{"parallel_block": true, "seq_len": 512, "steps": 5912}
Each number is 128 + 32 x the weight over its row's rms, rounded and kept within 0 to 255. Layers, rows and columns count from 0. The size above them is the row's rms in percent of the matrix's.

# layer 3 MLP down (transposed), 384x96, rms 0.0546, rows 39-55, columns 0-95
size [121  96 142  76 121 136  88  85 103 154  70  74  10  82 122 105  55]
[[182 109 153 201 112 194 152 137 126 144  67 133 133 122 145 111 136 191  89 103  72 111  89 155 139  97 118 109 140  84 129 144 137  92 100  89 122 110 146 155 162 178 168 106 127 133 137 134 127 125 104 144 163  92 147 127 113 113 199 153 117 182 162  70 138 118 176  49  81 163 114 124  79 153 122 134 132 151 176 125 129  85  75 118 119 142 117  76 159 144 165 136 133  72  75 143]
 [125 165  93 122 132 136 155 149 165 139 115 125 115 131 132 144 186 116 118  88  57 149 115 175 136 113 132 112  90 128 174 156 173 112  73 152  89 136 144 116  71  90 101  58 131 111 176 157 152  66 118 149 113 147 197 126 118  82 106  91 121 124 126 133 133 129 101 126 117 209 186 147  97 148 132  48  80 139 151 138 101 120 120 176 123 174 108 149 143 100 147 117  99 199 133 179]
 [141 145  99 186 137 133 166  73 145  70 140  67 152 113 121 108 125 154 122 160  93 129 168 145 148 201 123 166 172 163 134 128 157  69 133 130 110 158 128 189 132 123  54 140 109 120 162 112 141 173  84  72 132 102 138 130 110 164 115 113 110 104 145  66 115 183 139 155 120 176 115 151  67 157 124  84 145 125 135 124 166 193  90 124 123 103 111  89 134 135  63 137 141 159 165  76]
 [121  88 173 147  84  99 132 120 107 133  83 120 121  85 151  64 125 147 199  95 108 101 124  72 133 168 102 171  80 163 146 119 131 103 190  97 128 121 117  90 124 136 155 129 143 111 178 120 142 141 137 139 155 163 123 154  99 152 166 151  79 216 131 184 123 146 110 128 113  96 147 148 141 133 114 108 103 186 104  80 193  95 142 162 166  83  95 123 191 149 115 119  74 111 183 116]
 [104 133 144 118 156 118 144 155 122 120 125 170  88 147 117 169  92 136 176  93 130 128  96 164 142  91 177 143 169 130 113 177 164 106 201 122 120 148 123  47 198 137 154 139 142 146 118  93 100 168 139  70 116 132 105 139 137  63  57  85  63 113 101 189 102 132 130 167 142 101 145  95 163 164 149 156 152 115 160  84 179 118  79 148 105  75 162 106 139  98 105 139 157 128 110 108]
 [ 74 170 117 132 162 127 170 131 135 152  63 103 151  62 119 138 164  78 123 134 139 104  46 118 115 128 111 115 120  75 103 136 170  88 115 115 149 119 179  76 186 120 183 107 101 135 150  93 136 156 108 154  75 175 104 134 133 138 175 151 103 132 125 130  91  75 161 195 134 111 177 108  75 132 128 122 132 180 158 130  76 160 142 172  82 155 150 107 121 140 143 172 127 141 104  81]
 [169 124  95 129  99  83 100 151  76 199 168 167 111 156  96 150  96 173  93 138 109 152 139  75  82 171 102 145  57  54 120 111 141 144 127  90 151 128  99 170 113 159 176 135 148 127 163 129 192 100  73  78 177 163  79 126  65 113 121 131 138 145  92 133 123 162  98 124 127  96 156 103 158 158 152 127 137  97 123 113 113 117 124 167 132 168 129  93 163 143 168 169 152  84 154 141]
 [142 149 120 114 174 153 130 161 162 200 113 113 158 125 122  98 129 107 124 128 149  80 134 122  79 160  99 145 187  86 104 116 100 189 135 124  77 167 185 108 121 161 140 159 121 118 102  70  56 120 111  83 121 135 201 132 122 120 130 147 101 144 169 178 180 136 157 109  57 153 143 142 149 123 191 154  97  98  93 187 109 115 114 105 149 118 137  91 185  96 103 106  94 115 110  90]
 [183 112  89 160 114 109 131  87 106 206 145  94 128 110 162 139 148 131  95 115 165 121 115 146  83 145  93 203 183  78  60 134 137 145 129 102 130 104 163 107 112 148 176 115 164  75 109  88 112 140  55  92 107 125 120 149 139 139 155 171 127 130 107 164 156 126 130 115  90 166 164 110 119 106 117 115 112 139 148 207 134 126 125 182 139  97 163 121 201  61  96 117  86 102 129 121]
 [127 131 144 182  82 157 173 122 163 103 100 126 152 166 171 120 116  71 161 129 140 109  77 105 138  86 121 117 128 113 175 154 134  93 123 159 124  95 110  81 144  91 119 129 124 169  89 119 144 183 104  81 114 121 152 129 156 156 181 165 157 131 145  55 126 118 123  91 201 145 130 114 109 114 118 123  50 150 144 112 142  72 189 162 139  97 149 132  63 179  85  82 157 135 110 186]
 [ 83  66 140 165 152 133 102 127 118 178 131 127 187 148 142 122 125 104 158  82  79 156 140 114  74 130 116 169 157 124 137 137 189  73  56  97 108  49 153  60 136 103 150 106 142 145 135 114 107  96 120 104 154  67 212 153 119 130 183 163 174 116 117 143 101 113 122 138 195 178 103 164 119 101 137 143 100 148 140 140 104 147 102 116 137 111 148 120  90 121 156 132 142 117  89 177]
 [ 94  94  92 143 149 127 149 115 126 184 123 115 174 121 123 147 138 120 132 125  98 134 108 139 138 132 137 118 151 130 139 137 205  19  63 109 139  61 178  33 153 117 117 105 141 170 141 129 104 103 123 170 102 125 114 138 129 144 187 153 159  93 119  90 118 117 113 105 193 131 122 145 138 117 101 132 123 210 161 157 141 104 142 133 118 155 171  96  60 113 131  83 160  95  88 144]
 [104 100 171  70 130 110  87 161  81 159  89  99 144  85 128 148 121 112 102  88 188 165 150  85  99 147 148 100  89 110 141 132 110 132 128 116 131  89 131 177 175 131 127 130 118 140 136  82  92 160 178 103  44 112  93 131 161  93 104  94 113 156  74 140  93 127 156  83 140 148  97  83 102 114  89 171  74 132  98 140 147  96 123  92  99  77 104 185 179  86 116 132  70 102 145 104]
 [103 119 112 160 133 162 133 121 128 142 138 141 161  80 144 103 115 130 123  93 134 171 115 167 109 139 126 146 192 151 115 144 199  32  64 108 160  48 149  40 157 127 104 110 134 142 179 103  91 101 108 154 116  98 106 132 124 112 214 141 148 121 163 112 161 123  99 130 152 181 118 156 136 121 130 102 126 167 132 146  96 111 129 136  94 108 141  98  70 136 122 110 169  85  82 182]
 [150  83 127  85 115 145 106 127 137 179 148  96 119 111 138 157 130  92  81 113 136 102 134  84 117 130 107 145 138 160 128 117 194  83 221 160 100 164 135 222 100 128 105 150 140 109 182 109 147 167 146 207  79 113 141 107 158 144 100 106 105 118 128 122 155  73 148  84 128 124 111 117  70 116  88 157 140 108 175 160  62 183 145  99 109  87 151 134 150 131 144 112 145  85 164 122]
 [ 74  94 122 118 124 139 149 110 132 141 132 129 168  91 120 128 164 121 135 109 143 136 119 142 169  89 114 125 153 121 151 154 185  60  77 151 124  32 147  62 165  83 117 103 111 156 151  65 104 112 136 163  71 114 110 132 123 119 220 132 160  98 141  81 122 107 117 112 198 144 119 145 164 144 112  85 130 209 147 156 147 111 158 130 143 134 127 127  51 123 146 116 152 140 101 168]
 [ 67 175 139 134 216 113 125 176 141  60 110 141 122 177 111 129 138 101  80 129  82  75 119 148 143 115 122 148 105 154 172 118 137  95  83 131 131 152 128 117 123  77 113 164 101 168 111 209 128 117 114 124  44 194 152 129 118 133 117  77 118 110 124 136 116 130 126 104 141 176 123 108 134 131  78 130 129  89 158 170 115 177 102 136 134  82 109 132  90 169 161 172 143 189 144  82]]
# layer 3 MLP up, 384x96, rms 0.104, rows 40-55, columns 0-95
size [115 120 100 109 119  90  83 103 119 104  80  22  87 111  72  93]
[[ 78 153 145 160 126 224 129  93 140  86 157  99 148 114 149 144 135 110 206 106  86 143 116 124 144  89 131 134 120 146 160  90 179  66  88 142 113  99 147 122 149 107 102  64 122 151 135 119 142 111 123 164  78 152  98 165  98  88 158 123 105 109 122 157 170 143 128 141 180 158  98 139 108 123 150  47 131 223 122 118 153 172 131 112  65 112  84 111  82 144 151 142 137 119 152 127]
 [104  88  83 167 170  81 154 123 178 113 206 113 129 115 141 148 146 135 147 103 142 121 155 145 142 104 163  76 128 155  95 161 152 100  95  95 110 131 158 134 149 129  69 149 125 170 146 147  40 125 132 135 179 137 148 122 132 150 109  90 192  33 197 110 141 165 157 138 126 111 125  99 125 107  74 120 155 114 135  98 140 155 107 105 120  95  94 115  90 174 158 125 209 118 116 143]
 [ 96  64 130 141 139 104 112 110 129 111 195 106 177 133 152 108 114 151 115 101  92 166 132 115 117 115 104 161  87 137 180 173 157 136  82 200  81 123 143 154 137  90  98 129 135 143 145  77 108 103 141 163 124 104 169  82 129  97 197 119 144 135 138 175 129 123 117 144 131 167 103 115 173 101 173 109 150 122 115  46 127 146 142 187 110 174  64  93  77 150 135 139 131  88 202 156]
 [ 65  82 141 114 106 102 126 137 155  82 127 135 114 100 100 147 116 146 124 111 136 130 142 151 188  98 189  83 137 142 169 150 160  76 105 177 116  96  93 120 169  65 131  69 138 146 119 114 150 134 128 152 129 150 122 111 127  77 145 127 153 153 166  92  59  79 117  82 191 113 110 136 126 199 117  91 121 166 133 113 150 173 189 132 173 172 134 162 100 135 186  81 148 128 143 181]
 [ 96 116 112 125 129 141 168 150 150 146  94 126  93 123  69 162 104 136 108 118 120 163 123 142 152  75  93 121 160 125 152 120 157  89  78 160  72  91 137 116 160  85 134  78  89 162 118  81 174 126 109 169  91 165 130  97 116  44 171 103  99 192 178  64  66  96  94 114 160 161 160 153 138 154 105 116  95 110 152 155 110 157 136 113 184 141  97 153 109 145 192 133 138 124 166 158]
 [114  85 150 119  68 159 130 122 178 160 179 107  90 162  85 128 136 200 122 153 127 148 153 132 155 105  90 111 152 144 132  92 192 113 108 108 140  76 108 126 121 113 123 109 114 181 164 170 102 158 137 103 161 131 153 119  72 129 177 102 156 165 168 108 113  50 183 103 116 114 140 154 105 145  79 114 131  81 128 153 146  98 178 144 164  90  60 132 122 152 157  94 158  81  65 139]
 [109 140 165 106 139 134 131 134 137 122 148 136 136 137 182 135 116 135 163 139 108 169 110 126 176  75 103  84 124 161 121  78 138 109 118 111 137  98 118 114 148 121  96  72 124 185 188 155 101 165 170 175 117 157  88 121 107  62  98 130 114 179 133 128 115  83 122 162 155 194 119 134 133 107 171 130 134  99  89 145 105 188  83  84  86 125 131 163  91 121 201 129  83 137 234 108]
 [157 111 134 115 159 155 135 130 178  24  83 143 164 124 130 159 111 108 146 132  96 154 137 144 173 141 113 132 153 125 173 120 178 126 126  74  78 124 100 112 138 134 102  95 117 193 149 126 144 155 109  90 136 111  48  90 176  92 117 107 186 114 134 145 129 133 175 156 170 123  98  95 119  87 139  99 131  97 125 181 133 149  93  90 120  48 145 187  69 116 158 128 149 143 178 134]
 [120 104  99 169 121 196 181  41 136 113  97 120 130 186 166 126 110  93 169 128 166 119  74  83 158  72 139 108 110 131 160 109 163  88  82 186 109  99 126  84 176  95  64 155 126 166 123 149 115 180 108 129  99 141 149 138 114 136 138 174 151 124 128  59 143 110  90 159 155 114  97 120 166 103  78 130 131 123 169 144 112 109 152 165  98 121 120 166 114 193 144 104 140 130 160 156]
 [ 90  71 136 112  99 140 123  93 150 109 133 150 167 113 132 139 143 129 125  96 129 150 130 122 149  78 163 102 148 144 150 159 191 123  57 119 105  62 122  86 165  53 117 106 157 175 148  93 152 130 127 149 127 120 163 139  80 139 210 153 141 139 185  82  48  87  86 120 185 165  91 109 137 159 115  74 104 157 138 110 140 149 147 104 122  99 101 149  98 136 164 123 148 149 162 184]
 [ 74  66 143 114 144 128 135 128 149 105 121 138 158 117 132 149 141 147 152 117 104 153 130 123 162 108 164  92 149 135 163 134 189  49  30 169 123  80 156  73 186 109 126 110 161 207 143 111 114 129 145 142 103 100 112 126 118  91 184 166 150 124 184  80  95  87  83 133 184 134 127 130 143 138  97  77 137 164 145 135 145 153 145 125 132 112 124 106  58 115 177  95 168 135 145 136]
 [170  93 144 157 117 114 181 136 145  62 185 139 127 147  91 132 163 150 145 126 111 118 140 132 130  77  99 125 136 156 140 127 147  99 155 153 128 171 154 130 104 144 116 191 167 110  80  56 161 126  90 195 117 132 130 111 127 158  92 168  89 100 170 156  86 117  82 111  87 119 169 157 107 127 108 127 126  78 162 128 190 135 178  49  98 183 168 102  85  72 118 155 150 123 128 150]
 [ 84 102 139 129 115 162 148 124 159 104 132 158 130 148 122  84 159 170 101 125 158 150 152 171 153 106 168 117 121 121 157 134 188  87  60 152 130  75 106  70 197 110  96  92 142 218 132 112 134 110 120 171  92  99 113 153 116 109 173 143 135 142 198  66 107  95 113  89 184 181 143 181 114 155 110  93 149 153 150 109 125 134 177 130 151 136 122 119  78 149 157 104 136 143 160 178]
 [ 86 108 163  69 156 180 100  85 204  99 147  97 118 146  82 161 128 139 154 107 194 118 131 134 152  97 136  79 121  75 152 120 111  51  96 143 130 144 114 116 160 100 140 113 140 125 201 122 132 137 110 249 136 181 143 159 170 162 162 168 107  99 116  83 140 143  87 102 147  87 164 124 145 120 136 127 111 124 144 131 110 116 130 132 118 145 131 105 125 114 168  99 168 154  74 144]
 [ 90  79 136 112  93 139 164 136 154 115 143 134 155 102 136 126 123 127 105  99 146 147 120 135 191  81 112 111 147 153 159 162 169  98  68 137 103  63 111  85 184  91 118  83 129 162 160  53 126 145 166 139  85  94 106 146 118 122 194 135 180  97 147  74 142  93 126 135 174 136 108 139 185 174  91  84 152 157 143 148 137 116 148 107 186 101 112 147  57 134 183 119 162 158 148 154]
 [165 135  85 165  40 122  91  67 121 169 127 133 119 116  85 116 124 114 165 101  61 120 149 144 111 111  81 174 101 103 125 140 161 156  97 176 142 111 159 121 166 111 115 132 122 163 114  50  58 130 151 122 147 117 144  94 115  66 174 199 135 164 154 107 130  70 107 167 119 147  68 137 162 131 181  85 138 151 167 105 119 100 134 150 145 131 134 150  95 159 132 124 163 129 171 153]]